Each number is 500 + 25 x the weight over its row's rms, rounded and kept within 0 to 999. Layers, rows and columns count from 0. Numbers have three digits each. The size before them is the row's rms in percent of the matrix's.

# layer 2 MLP up, 1792x448, rms 0.052, rows 1057-1113, columns 168-223
097:510553479519498460476528516499515495491450489525496463523464495462548467491500502526475529482499536538507519483490452479505478493541501484479483521523530546509502466518
112:470515482469493508521497476467545503457447519464538482509516544472514452475542486477504530511530479499509533503498534520538495513496507523499508539502507506478522501521
097:506502430532495532573526486483531472487520472452500470447487509525487568489474490515496519496499559511478518527498463476471513508484503493512534482490484536525496470496
115:470501533531515466510524497474533456478477473483512487531494499521453494497530543484484527494478554499515504508511502494493510539509497477486527525545489464520534525502
102:498498483533490482512507519453525495500506511501542500527496525489533456492525447477495566548456506508498509531502550477488490469495509501519500515478494511516530490503
091:493548535491505508526492480486481463500492495489520489501493461491489519540549562516482493523476492540500527498457494497455511530517466467535485492500495476518551480513
104:492481456481475527490561516489524499475509458473515498496522455519542467511543523475504497498492522496479507536513527507501461513518491485507518532528481507467499488477
123:473526465496478504546487514477524536458447486477527446540506523525464484474535486475525531518523515494505523533505486542510523509483481462499530542496474504445504533457
098:496476518485520532521457511504471468480500503511510512469502439485487508476502496538497493531480547482511483545464512517477485532532479441519531489491505519460523508485
101:466481531475532493531446511491481517471511525516555462488478463499465499434471459495519509523495500453490524515491535510475505480534484497464518531512499492494530513513
104:528465543505498499467525505515512488523499483495502484511471508525468483505507490501491513506474517494520480524482481497502502497512503447496529541511496531517484493450
097:484518547492453499492466529487541519468444466487518516482532486486509499525494510471482526491509512507489533532498513518489470525476512468496511510518528501461512485495
094:483509484495535496470521520485547512511498470493508491493485518524534522532503501503463524465524495534476544544480523498501524461534492514516512517509515487505536487507
106:525526462487497483513536505445482528475477528472461532511499497538436506462488510522503530536502504516503524508503506475497516518516457522465515515526477456475515519483
096:505496522512574462472493487496498456484438459508480507486518472532505482497548535471511458509515488500540490511486490505455456478513520496485532480540505492495511542488
105:479492532524453501552538509451503503484483517534504518515523498529502535469522503539480478500517491512518505511436462492461501446484510527475500467492486510451491470526
088:547469473509524495475542491468459515466457478474470522474534464469476529472457532494503519543489534496463502564469522478468441536494485504487541495484478533500528502457
099:544537530508501549552519512478456461505464481522546519505512480495516483482518482501482515505521526489437483522479482506459501477492514506495483516494515470461532455512
098:491504488498537536543463502439531497492512494492495468483502509527536492522560500490498465539530510499500536484496500521490510492527520460534491532508512504500561490506
100:492494469523486480523497511502476488506485463532533461471474490490502458503489512447498454548486518497493489490507502480508453499556499458524523501525512494498528529436
095:512477530509495492505484511488500515525532532538531481489477514478468502502491523501483532534527495466550473531475518509498507483496523496491480545469492497478514496521
097:537530507508458523537501548482542510500485518526442513478517480507475519502521507520486538509525495501505508531498497481481509506541522512541482467505479506493544521480
093:502486491481480487512513520479488512470484533503470490513494489456492482476451524509489520499476525446539530500506519498481494485520463453441523461532523462485482472503
100:525502536515532527506496492471529500494502492456506530425453481511468509540516511502488492490518503492467529511479456485495515505524531465506505489457500539529521505464
094:516518461516538505561539477448482510477477501511457493474492489537470527486477500498515528515501491490468563542502495488481516502464508517485525533522485518507512489452
109:540528528531519510531474487498494476482522510495500512454528475528494469506579533499470486512518507492529486514459495497517487467508496491527503496493499518487499481480
095:497515461505474502529570506520510468518503510507497503502528479501520533509542491495489544544548511499482506481458523495522522517518520520534509506443469515472523495522
107:520497463502474541511515486447529447505482537457488490451541517470479486498475508549504509534540513484521481498471491497509495511480472518519535500531501504497496514465
098:491525496537546494549484511447496496479517473525503530495501492542493505527538539476495472521496533519509504504466528510513525475520517463503522498536497496494517488520
094:467514479507498516495502522475508482527480468495490518495472510495446509502539538487504549467479513458492515513475517454512476489476491460492487513505492484487477517485
119:512500522461535518522474504490508486465502529515508511478550505475498480521470523543489505528507512497569473510493486502472477482522502503454532503499481536494454429510
092:469486474489496501486489496503483472477440522539484469498526492498516488473524526487497461501523527533502515514449488519462469506550525468491478493527478526506526454523
091:536506486501478493494545485500480484505485544516467470499458496487513510455528532484493482523477493508481455492482508510492520494535502482490492514545478493540539503504
097:496518498538518484511462495510514498510473483508529512484491520527523455491496513494511509549555512507587510496512506499491488476503536506556524518488467473489474520491
096:522516445506521490548498489521493461510468513458537543518513503496526497511519505506495465486512509499509484501504505506485512498508483504485520491503539500541566505493
095:521486518510526517531530484468523475500495499472488533458477515485530511524491485498457489505464481514487556531454493506512515507447455540535488481474486439514528500518
094:459512524506470556486472557508554506500484505499554491451519480488550456507541484438478485524504508453508472535544484503497500478491505498503521536495500520479520528527
094:493486526507493535481549506493441562500465480486520499506484484489524485477514498519494516493488499558494546525499527494500494531492517489453492503506531483483518484473
112:546506549488489478536482484494527529453471516524507514495516492513492530484476507513468534543516515489510477539486505507471485464498508502473495508504479525502470481470
104:480455500504488517506522554500543528512510468504492498484498496487492523488538515465464490495502548470474559545502504463516501499506541465534481514476497501521499503500
093:520479486510533553533516498480510468493502532503502510528505528484523446501455510517477470536516529494474485499473500502494485530519520511482515506490530510488500474509
099:497527519549539490516573496498527459487487484547548504479498483507522509492493502466512473501541528457475470508522516496496484497525498467479525493550507465536488535509
103:464530480526498495524485502475529494506503564485511491482503501473508451476520497533524538532517517480498569516497509533503490481522525517451531520492498477495508495516
091:496523525500541550511554486506530501511531549448451504455495499500513528487531499530509448493476496516459483505469503516548517479487460545517512522514456518447524477470
106:497494495472498553495501508486521499476469501517496510468533552504494564536512494468497504472502537487531562521491472491494504534509506501516480532522498469512502494447
102:502449486514509519481493522498535530476514523498493503501477530514478527475457522483487448504537499518458488536464491490476518512504462491506547489517484495519506474480
098:498448498498507515516544491477508493480427517496488481487489508450484506484531526514507530483476522496491545570510501502524441541573472520477486548510504523499488507468
096:481493513521494486523502527468503496496555490495485519486473463490514520478516501444457541488503510509511519517488550483432528483572524489503509482484506481485530511519
094:488485513472522524519513476483499529488511529547488519487530481485482467510516486528496478547487519521517544485523491525482535516518515486495530510521520509516525503515
089:520493519518542480514485523506496506507517511505539475467542529473504498482458502526473496533479524482505521502504485541474496500520515510526500477555541453538490477502
098:474493486460546500476541512478544517452460486508530524496494480499503482542503544468495482497512538517463551508526506550499508494499517414483535498530500500497491530493
103:469467530485513514503523490521496470457497524537496480461496480512502551488552478513514486544478500469489485504427490498500504499533479522504512473494488534483514481531
099:459480519505507506447490492490508482497506479499479580525488522503481497550556503473473510539507486468508504538511530468483483485530548475497486514527521494495520490520
108:493488550484530513485485530490524496499512499493501513476470532491545477483509481486432506520514507516455469564495505513473512502546529474483527515541501533510508504493
105:544450538521527510522485463485492514451470533520493502475519502473523485501502488526519477512493506497529529550484496470522462500518510526529529499524508499514509480424
102:476501525470495517460449510499519454499451544523508503473497494517527532464589515499491521543484518539510529522552461478521486530505501460457523513545521492479519504508
104:504496532491517460451511490462486512461508474505473549468493493525445495517531512500497526507501515482511543559505508485512477497509509458469507460479471493514499529461
# layer 2 MLP down (transposed), 1792x448, rms 0.0362, rows 1057-1113, columns 168-223
094:495475514512487539489505485473534502445535499534483483525508520490545534548498482469562516513472499485508545474493480536480498550504443511528477444501482481515518449508
110:515482510522491509494463473484525502543471487531495456489494462535464524507509480511478468510462519444500469486563486528496501488464520490522515482504494514491482569459
098:455493516496556468472533523559520484494478508470504457486520513509511473464504489480529508537519523483526451487497472486519480474569501451495500515535487483493487465478
097:480489532529525496485543495549562514507524475446516472524505439502512487478427500516498473538491466478541541496471533469491487464552488535524509520500548504500478494546
101:534524467465549517486506485490520515458425495476503483506453507496469495494540469504509489504465532477489554494489470488506535496571514490474498469522489545480505524507
094:487490507539489529525488469522472491524534446500492555466483467510491448515477519454485535485486493530490484490483524515516512470527496471508504489468492451529560578519
104:463531469510540468492507556511465512500487513525490497448472522501444523511532533502526456502489474505518506498518464477472522477539531455528514460517476472506482480476
108:505532454485450533484498473529564513550491474477507526504516456492496509508490469506555467518453490526495487461533481477546500527592521528522512489505522481483515535500
098:496514487494531493520533505494544513509507513503514449536500578524508529473474499465494459515500504488487515452499495504481458503476491517522515541452519477484533512508
098:547487512537486499490538486534518485508495535501534510509488490526499510509492519495441533482483548480510453542489480463481512553512546496489509488531479511527479517473
103:539484477519500494536497509549436508544531497502480479470474485484469528489509473460502501499484472456509488483508472516483500520540494517473530507494517516459529518518
101:529480501465462487478481516480490513488494457507494495551505490538481478502485513502470504505481470486510479541483478517497510499446505458495538529532461510495450498486
088:489469500503462510483503509482520476520478490506529496478550434536471485511481481526540529506488531499480485509525494493533484517505513520516473543499516484495433521499
099:496522487522502489486470482495507524520497517484492519551537497473539478481495505458451435473517515513523503474524518528525532483489494498522520485499515490473519516488
100:476531514496475504464469493471529535494455481506496532475492507511502503517542510469470514516470487484481527499507510488502469474533526495545518454550523484483530475508
105:526474511497520485462476491524471510488531504517513504510512489474549447504509478472498460518519497435493521486546490491489498495538469441498524513469505506527546504516
097:493472490521526497531510492545549481500452541486519509492504548471530507484536481518476462553557504524508535517473502505531549492522499484508481511521531484478536509517
107:484538494521523499501489501507492492472492479509525485515495519477507517488480511487497492500544553492513491534553485512471463510526497458534542552465512514511501512464
093:493455473483478496493517490483455480512522485544530480504477529558486537503468538536481512513510487506480502518487506519504483473505506517475510508520506482526456465494
092:508506484512481489494508506552552496691482473501532532497534513500514506487467503511502529493512492553516529472565493510535499537499569516495539516521496457486491541499
093:530505482506482491524471471465501506502483493519519538466483488499538513485516518505504481499497548494433508509460457491537510514499524529449505463479498512518520499493
101:504482490476507518524521526540497542543532459497501457518505452523462526473451475492531459522534491498531539475487494513497498533494522486457475485479506471495483536531
091:490525487487503512525512498496513497507513496440564449488498514466465500535527500490508487513492524478485458528489505506495520494555482513523487488477440509513505494458
105:438509497446532512495504498499512507487507496512518477525502538528472524492469485492503488515515479482492487531493511516456484503478493492494474530477526522456517495536
105:490516483483506494526482538492507514479528478475463510493491452516492511439500482525553512500533483498517511534458501436541472490500501475465562532453457519489509514501
109:473506497490518521491477535465559505500495484481478517534515457469494536514472488529530515500518450472470490481468528484535485493494531513445473526509467450476486524484
087:515506523491509509468490537467486514472444506553569547486490492475491485476492523477495481493490528516524547517529472493488469516490508496488469531552470479521502508450
101:511497558463495513521514511509521504573521495490519461512508502445494499528502479514494465488526463505509466451473515509509499522487516520519454531493502467506500496544
099:478512516494494483496493519537522513541456511483503482527505518472492487510540511508494497510509499506487499505494452496484468483501523492458536495526482486496493506504
095:525474531501530518477502492500529481497522503533539519503507510505486495565469509487508491525510496499487509507473501528495525513494480463475511511554516511500469516537
115:482531504446447501507536478520502499509484487483494509530498524519496521464508535475437519497480496458464513521462529459483535454530527486496514574498507490558520460461
090:509502531501534509471529477470490493452571476507451508516478520541479517505534479471497504523503493486481519504472526466504497485458450514491490512514517486493502486505
085:483526497533513529526497531473544483526530490522502540466527525487479485512530512503474507539497543494502585508512483505511495509539502474490512470484468488505516517477
095:512516496439506489486481515497526479502480486521524469520509458463488489486552478540524496511495497477493536473511547531498489513532489480481483494491510493487533516514
097:479528528490492520525490491521504485505474507512506472476504438553474494491519508448464509521509496531496531488502475464501480496506516516511481483498498524506471512513
099:480536503479513493472515523536461493500478499490434500526505464511486526482556508510529495475538488520513472494515469498500474495493565520474509510511486523523502479490
091:527484523467482504521527507483475462511474488539482518509521481502463518500484525516490513479501524540426534481463480479486456497475545533487479505521464529498493482483
098:477524470511502493471502555527550508487505471489521460472520476474514528454484518456481460516499493519516453503473473479472488493524495509525532491491488496484531491529
101:496462505547503505492496512465442531496536454531520566469468525543509506489482501519508534504490504524518525487462475522524516508476461559496516466523526471521493494511
110:489484511532539492498477522473494485467504487508513501497505504500510509490524463506556511534496465483494470443551499480487465516513480508472513547480462458495484506509
095:524488545498505501463517524513486493456494504507490526497511491533433481515537500511516457454501447493530488471524481475510497494510493511476490522452468517488467492509
104:537502538475479530465508487469511547471524520409462478502490460519477494519537521511484539476532520522544534524508494514486489445496482507503492494488476541467513484480
092:559507490481502494504516500513516510499468493542490465527556465499498539478496515527497500484487499504491451505501508509505491515530515531515530480472526525498468499531
096:471493487518499536509504507509489487513451513520543455511477457473468466530462499464493507505519501483501546498515479509465454511490544494460496521496502498516489515491
110:486471528487533503509520483466515513470431495465507507497482492520558500510461505467502483554521521480511479493486481492495502458474459483467532481495519528494501478521
097:538538497501495522515523464514477498501486509483486506484484474513514510494457540536475514517557509531494518505468475473486486459470480521473496531529565479489504471462
100:437512534476494500490523494529495511479511477485506510455517526522537496547472452482564484517504481502512466479474490511540515493531504515531513489483500501493529440472
103:501477442543536510539541529495535456485528494500531498519485524533516472520512537486523478492483527505518536473510488535538511481508546500508477528524492501536482468502
093:493516482486493484492493456495518462484526481478485468554512538478493483502497485507543499528542473474478490445508518458496515527502465545500483503474519487470477489486
093:511472519498511519481506476502557480461518490487505483556539472491539472512516476514519489492501478492479537454533491495467491491518470529467482484495529519502529508509
101:518519518534466513462524471500498500451500491538532461492490532473459502464454525466519498566520482494555515503512512485507470481538487496512525524549506515490469512495
100:527495473492499502486489526500568502484484502532471541564505507472565473467534509486539465474434520516498506433526494496524464521549496489516497509473513494527474490467
100:542498485548496514519495539538475541518470493454526500469459537464518527533518512544541490529509510525482497487483480489509510507524472480479479464526471509541482528515
111:538503496523496514525466511537560497513544518491486518521509554522523517474533479539523486507457465533475477532503493487523503485475459522559548504501477504498499485527
103:502513522514493511477487480534511484595475504506488475510539456479486532517517487522511490512473536490474484474491450514536499490540506502499514492503512502475466534490
100:552517506459467496488512523460490489554550502478466520495531483498530494502474511505475497475536488520495488470476523519496525449515524511473485498474528514484508476515
110:514521502499503501517539503527510483515522512488480485492506532487512460504491512479513525493486518539492457499457487534542486507482504525467533538478506490457543537451